config.yaml
activation: "gelu"
attn_scale: 0.177
beta1: 0.9
batch_tokens: 32768
doc_mask: true
Each number is 500 + 25 x the weight over its row's rms, rounded and kept within 0 to 999. Layers, rows and columns count from 0. Numbers have three digits each. The size before them is the row's rms in percent of the matrix's.

# layer 2 MLP up, 448x224, rms 0.0443, rows 0-113, columns 168-223
082:489507511546496518488471471505472507501475538528484505521496548503493515508520486494506514505500526451505539517507515469480470525497489492489509519516505509481508495491
106:531509524532496537542513457492499554507522481499472520501489512489486488461495496521531476464500508507501514503489506525498477504517461463497528521489495506521469532506
089:539527510498513512525459525520524526466557489503472492505522445501486486508520505526526500498523503476496512478512470503474478475517511531523506539490535482512482484532
104:506510510514495477491497509500506499480497516504503523537485501496497520479476514508493501500533529508504531512495522515519527511535462486562521465462511510505471528460
102:501481554480484521496516489478517493518467510486482516498477498533505508509494529502483542483544529552482468499520492486507480501495468486499474538548479502488495502510
093:509507482537504512550512501485495476552491464516442480533496505498515520458525539516470454546482503489504513457495483495538507537510488477513530517477451459469502501513
090:490523486433525559511529497467519557488496509501515477514505484516536488519518478493487483470551466483469460512478467506519534464504476486510475529505507452532505475511
103:518485488476502516513521464493508506502514473517507436523449490430519476472502516525465495510454462531483506433528498571442465528540541488516473504479510528458557518493
104:505499496529525528486485482518476493488503493503491518503510583499490511494497513498525502513482534516496475561489528486516502518538490480508493494461497505468517517509
106:496490547489501525500530509490476553493494480517543510497497516501530490474461490460531488513507575523518498500517502528538456559534514480518492517552487491483499553524
109:501500530528492487503499485473513480471578501516489519497490525509515477537512512510498529506537502532518476478513490555470526486511490465472471477459542470521491516504
099:486486542479546502469524479488517546520523523554484520536534488515506470498466520440513484521561526499547541499523513499512476522536494490473490550462512491500502500528
098:482517518445492500499508528492541508474557464526489498475499482437517468535520527490493508531474484501535472524513507524496468496519486524554527516453526464514525507533
093:514466522526528501520484505543547469515515485496504524486522512464493483549546497482466495526509528542465508536473512474519498484514516503507531517505458474497508512527
108:513486489515507504531563488474525530512483450536469492511491490501536488509569521504537459487459543511500503513507494513508523511531451425552505500495549511503537503479
093:478500528468477558495516479504461520477490498502510449468511527466516452508509493519515523475494524528480487508486488516499537485501483475560502507480479471498460539498
117:471502522547479479506503524494506484491514518498474462502500454499510460530511557522473527465489541508522496497517528465495531486520503483552538479521517486515505515505
102:486516497546480562507472497528494515467536526524463532490508545468524486500517539452479513496487522492523541482532516499449455454534522493488492504518485503472558513521
120:458479488519528513539483502518464479458507497510493505482509489509536497469519506511481464482498513532495490499497513539453471502538458475528540526501501463507493527501
110:496516524478541507475499459505491515502557501539505514531517496514517492488516458469537496529479516468479503493507494490526477513536489518487534513486511480493490525536
116:466500554558506504461529486488497520464498537552524486535516467478534458476492518496479474418546524465527510492505499496503484500523541501492501491547527490483539516518
093:473512463505499481502480439499521530487512557533461509499501555482525489509529506465526502526500510506516528516501504503465499509528533489505486528536505533433503513496
089:508466511529517472471512499538531507538524506511529503532518504542558492510505495473480455471508538512499516516507493511511528520537527507501476527484512495525501490502
089:544492523515525504470542510507510509470504518468549501468462487492506490520505512480547449446508471489514505500494523501470420521497462492491536502501494469502480518493
088:478592484507497523520515544507494525477524520474544481528532455518531515537488499491505509507519472499534507535525497485474527482468535499511521500490491500525509497488
083:460529532474509507540512509533503485504485514509480478502496498499518450523485536527501507472502498497482519502483491523486500486508511502568504503520508479466431508521
117:501494525503475506510485502473567489508523506499509482471463502423481505508465527476471486468491482489534480555524498524497501510537492494542507495525486546509520508502
084:471484492489500482512528478502490486522496511525528482459514478497548476509466557507472524485497537544530487496534533509524505522474445482482469507489450526523494543502
102:545511531485498509541479478491524499482523483533486513507498521477527504500507517519504485506468505511497493508495480525489439488513470492532467513480484477494525510482
090:501473510472477536527527503503465486511529508498519482487489495492499480503510486534508494424507450504508501513497468531534463478513506453474524530480481480489521530500
093:518509481509512474476497508441540494489553477534466510502510535537491494513522509492553516480474493463473499508496464510522495481490512508487451508491509504531534466519
082:493472531517500551527504500515533483471526551480464465484459524443519434510520544512524554512434543529526499455512489521439497490471541509468508507503463492490545521511
109:483507497539486514537503447481499504522522515548490502489484538507540504444505490457504493491537523458555536547511517514481475512508495490465532506512493477465500530491
085:541460522515490536556477510503483501520578510484455511514507512487480456500483514515517518552490520503520490502513510518495484537486535523473520520502504482475495471499
097:480497469483551521471513467509517514478556457522505517520502512495552502522499506525543503499526483485481521475483506478511447498495486475485467523510489492496535477520
085:487573511514510541510469499505510514477494501532464498541505513511493496509492490521459555498508497491495454504505543524517503498539519508517503536501503463431477544500
093:524577502511476488513516481471494523511483485554497475536460511461560510466475533454473479454531490495538477516510511492493521474502460515521566490456491487522479506519
093:509459510531528485495507477505532504538490535537484516482529526505496480551501484472499522499510572512521513510493472520497462557511467486496489488497486494483507496501
096:505527495480488514510493526499488533486497514522471505507500506490529464514489493530460530480482519498511462481457517492509520503470467495533518517508505467516509523485
096:444459528472545502507494531529494488490509495492540477492465483464524485542517518497498504488478538492517489504527544469473472494510493493525505511490471498487509540513
101:468502509503509556482499517515482480488551505524474514468489441508517496457509499519489484502496488474530514476501497494477505470532487501473469548478486534481455497542
086:488519499525455492438545463473531565502504518513466470503490480510529459538516500504494561488521479497535484515503466580516525528493528515528484477478526513497473521507
085:521476523458519497541539495477529496471508457513505473486501512517498502517483518523461501455483450507493455482465512538518492514487470475513487509441488477493480543516
091:537467490495482500508503494516486524504474529472502532484483509504461461524499500524478502497549524545498506518476550514518499513488494481475510479536509506463487491495
114:452499475551504509503560478514531507473491525511465480512483518505490504538538512465528519530520478477507547493456475558494483496476534467517481467498503500514488519506
103:479469480470540486500505505463529480475516530500489499482490502521493449458483521516486547509501536441526483492514475530448497476510490500494509521466483519518487524512
104:475522466522520536481554481447515516460550494496487500464500516528522491462483496466547492516482513457530456493497508517476479462491529495489517486478538519507480546485
088:496522511541445521543501447478456497498515499503498510466481488506533486524489515510558527517509458535561493552508513559489481575476515476492547523494499531471421558509
090:521491478473454504475545491493514519502464519498475456473483500519535455513532529494473504516474514583482508530507542545516540525482516509528503484475508525513489512524
085:477504515503484523515465528538489479485498503530508560506467526457498512504479499504516491454523516458459505502518499477475440454483506468467494523510533460456506496503
115:482475478500483500537480457521498547486530457589505534478489508503549507490571478492513495481524513494525534524514478512477465531474513474491434478534526514488526473490
101:468489512515474504498526504551553510507493489531496491512494483517495505534525478464485485488509570541538514541496516522504503483498554490495508542523531421494537468485
112:524529516492483516504465490459513520522500484505497475473490481497551511506529469456489522472488521482539475485521476516484463510507529510521446504430525505515510498521
105:480525526498569499498479532464519519491500528518504529523484550505498487465516515462510479456481531468491498507487505483482508471504500488514484484504500495430498556506
091:496518462472492514529526522484521493491522496538474480489465496501517471506514512489453484446515484494488486507505508472498482411508524488490476496505502491488537501489
083:498482486437499565513487494463513532523545487511477455542489489521472523514514473492480529479531516503497493533499508464544506530490476491529482493484537473506496474472
084:503511485489532486500506554517548527500522433523480522522550470519482538502495478500546478521528517474483510530521479496541519504560448471565492534468485502531465529525
114:522473453520481463537566488492503484482497508536536469504471497509543457472495539524477534484541503521495482491504455543478468519479478487487546512492459513515475514522
124:471517510504507508504475509506522514490484519502504525506523503515498479503516491468471511489469542490511497480474489483482523512515503509526454509504486514526460471505
114:491515501510508453500487505500489512485516484509464477480492505510511475487513487469485517505505540496551487512521547517530465550472488480493483456454564495512519529516
088:478505500481524507520515533488522500506513557502523544511510479467493481499517526469516553474500527504484486530456478531497499517513519471494456482494514530486497503484
111:505533496479569525525485500525490497490512520518519545510487465459503488538520504471503514454472474519495460508508539522504523439532490505519474475523478466511515507503
102:468494471503475496512506528553484515528491460504515506467495458510530496518493507479511497503482529485474526506486517492446466525484462475522547506517465521533493490504
108:480486508489510495504487458496481510448515507499478480490510502535481481451482511509499528476478533528462536477477497539504488495481515504527428474552526463485488502493
117:482521464477496500512529494447493513490517521486520528521481518505508497486521495493482501472516463535552503504475505485523523488518482479528516491510522475514520474519
075:498482534523468479520535468508524497449500493443518480490536505502496513525518507514466486490504481510504483496484495454494506498498513511495482478512547482501512481484
086:489479518483510545516494516487480516502501515510514496471509505522469471502497562483542483535454515545506513533491530508482451531462448494523468522489503490499507561485
111:516528502536517488553493477523530497538495455518469491526481471476527511506548485510484522467525501489480489535485506512537482537503482417503513522538491489468500469517
106:534481567530526473486534529489518468472548496510507467563482474490501500509523475506522504521530506547501488493515495487480529473503540490462485506486522498517500490474
114:475530507517472474525469539503502496480502500467517496486540508479501483492483502469472467487524521539522524562528517544468489535524496473537517491493518519478506508524
089:491494489484505486509510547552478553519508524512486492537483488454490514527507542484499474511512551500521526493478475503513505481464510442489466463491492467476530505490
100:474495509489487518478497493494527492466537482514453516459463477472519540575483500493504474471563493513465542485500502498482445511544464473487452500508471490514511512501
092:473483495494476534488557463492470501473502505506519535487462509480551482517495520478511502448515464487497487495458459535442437457538532497506521513534505519468513516488
103:451511527498508474484522494485522498505511545500528451529463451498492493537520541507541512509485506478508501531544508515497507514488514505528496466485562503537548524492
101:484539467467496476521540487478498542513532482494517509507494553501501489522467520500505464466543474500521487495506488528471445522501540506501499534502516460472497515521
102:478504530506476508518507452467494519490504511493442486529523529488539468501489512502470519514516523541551506518494489514487503480510494496548524509515499432490532493511
108:487498500465447523508512531547538504477530491515514497529513471526485488492497491466507497494559559497472500510492520486476501488518502480479515530513522485476474494495
114:532454487526545505471492490524539510479497479511506502500509519505508489534524528480477484468450478547478505500473527506476493501491494499506486455467518548494507482524
114:468496494521474473520496499491529537527488478541459528517477477485503456489523504503524515512491519534478532473491441524520504517514511468547514512471512457515478573494
079:511505553496523514510465522500500540503424473491495488487487490483476460512492530498495524512518544530482493500510520544477476520515502483529498502480513497484488521494
108:513525506500510521529530453514499488510553477504482501461486527498517492508481472507487534495515472486489463484485518555478510478480490492489533490486533536514495510507
091:488506521480509503533515510488498535484508501487485528507489529531491486484453512460569464541521546558519526523466487546519510518500479501480508492474486512482463511505
108:497515492451536503522524464498503519518508477545458484504523490490512518533518456504483496511497522506489489457490514532519505514519474519493479514516490472505543510521
102:482519532489490517517519518484512472520519477510452504494491450479507466455520522496489472448516507467492514526524528516426451502537502471510513530480505463467505543526
115:468474487470519528516496497506463527523534465552475526495496520511502493491448522459520505536488534513492469494464484520479481507498465474442489474504469480489457519509
096:518493474526542512479510520536494510489504530539463483459495493499555519525530489496550482514551520520502525517509505496492508508525488493519512533511515553522502499520
105:540528490482500520498490539451493461491505524480523508504507514485497510520543514468485528475477488536473498470495503507492499488497508499549482492555513491461457496482
087:464481482497505506531462527520509508474555478489433516534525496526496484503462499527469492540477516522516470505475533501505566494513500509486491520514520460513527491514
100:480535510486525509516482481446495480487455491491496495532504473469510513487514517489482525500512490496501454511492506494479482490507457459519494497529494518502515530527
097:468500516526503519513539439508454481521540465544479538519494515498554504469550524528529518539474497511540468540500505492440487507503488492457478500496482524494476486509
090:482495532489492496516569443475537487478499533504501470467475503527517464502532529494496537497497501533553508504496503481479511556458509505465486497500517460453535493503
099:487430460489491512514493542509482580461509509548498511511525499476505441514515532498475463527514497538496495533511492551477505535516523519467457496525543483466502524522
121:524526477474516507472449469498494532486503454531495544488525485533533483460494495488523471522524501496476491498475497495444452524475505490501506502521520513475477498525
098:508466489501530495478535527467494538540503549565501513496486515527487467466472478505497516482498527525544464541505524486476490488492461516500502493499527508477470525590
089:519493494467549554492547483494462515517508494517517466517516474504488475550473489501499534475494506470527522497470517537489527524470474480513479515478479515536499520531
111:510467529506514494506511476496504507479522519565484503517466503469518474511549530483481495496498496490486473492465528503498482546526491495491515471491480486507488504506
119:429529537505470497504491506513483495475474521513488472537490477501539494495471516455530464494484495531490492458519506490500494495494478483503522471492474483505499508513
114:539479530465489487474554493474492554491525502505489517528459466457533476498509543469516523467525529503454494503537459544485532515517526488480459508556484508509531522515
102:480501491508521491487513467504458513473539497520472494492497533480533477510499539461516495495472480495510482468507512511462521490529555428479485540488532509513485505529
090:537525475486478475525481471490505491477540496507463506503535515554467510481500466519508511466549467488456476514491478484554503492516486467516496541498510511507459518527
090:539496494483504527489526475500523537511519566503518492492496519477526446480497497467550494472497525532507539536535503523500516458463492487514514490530498485510494502556
101:517504510460518491498508488501518554548529480511503559508515500494545491550460484485515439494512490513498536484517502510505490485498567491505497486490551466507529493533
087:519504467443501529567545473458522521494481474503518505521480515480525509530482511459536499441515536521500490525477519501489511490484529521538510495476503495523529511494
088:512457554495518524542499509536478537479482532502530503486536506471452455520497515481450446535472507517500488480488545517487469503484461512538471522442511434497532514463
096:519503506530500550494464505493463524536492474491510516493490487511472446513502489482511472474546524511485501482514512496504450462516480478529475543475494496481485529488
105:521491535431511500479508495495493484542546506563465484449513501524515499523506504492476509467538507553513530509452473535482481510489498468495506515521531513490463439496
095:496499536555509511506503483490472487506475463533491462508500505529482507515539515505474503506506480491521532469521500507492473531528485470512507519492515513470483525471
110:485522526499515541525486473506487496507511491521473534536503473490553491544528516481509451484491517505458477514493524480451493480517507435537479481555477498483549506477
083:476472518490483503502557514454488520554502526482522448526489485525525456517487467469497475506543501491510492510489503513469500522505517504497538508518494506456500512511
119:450476510524515475497499494472540511493521486527444526468449458489488494502543529468501460459486466511503494487519522502468453514549494459557511465478509520471469528495
097:460509525516538513457510530514501501550489457530467485530484517475503460515540538465461499468508523483479491480466491464493495485548500528505483525512541485464526466484
100:482514528499555496570503493471504512476476493493449456522498536501517517523497513495496486525498527536492525499465513549492480546511483490525534536517512506455487523530
094:496516544495512470505531544511438509497475551517472461501503509517538523548493523521524508483496523518477477490534507518489491497486488496496508469478494494495523503493
088:505527475512482515514548476477533525463500531516485478464471522467509502503506504513485575464514480510534488469502496573467452485508518478476493501480487487459479561502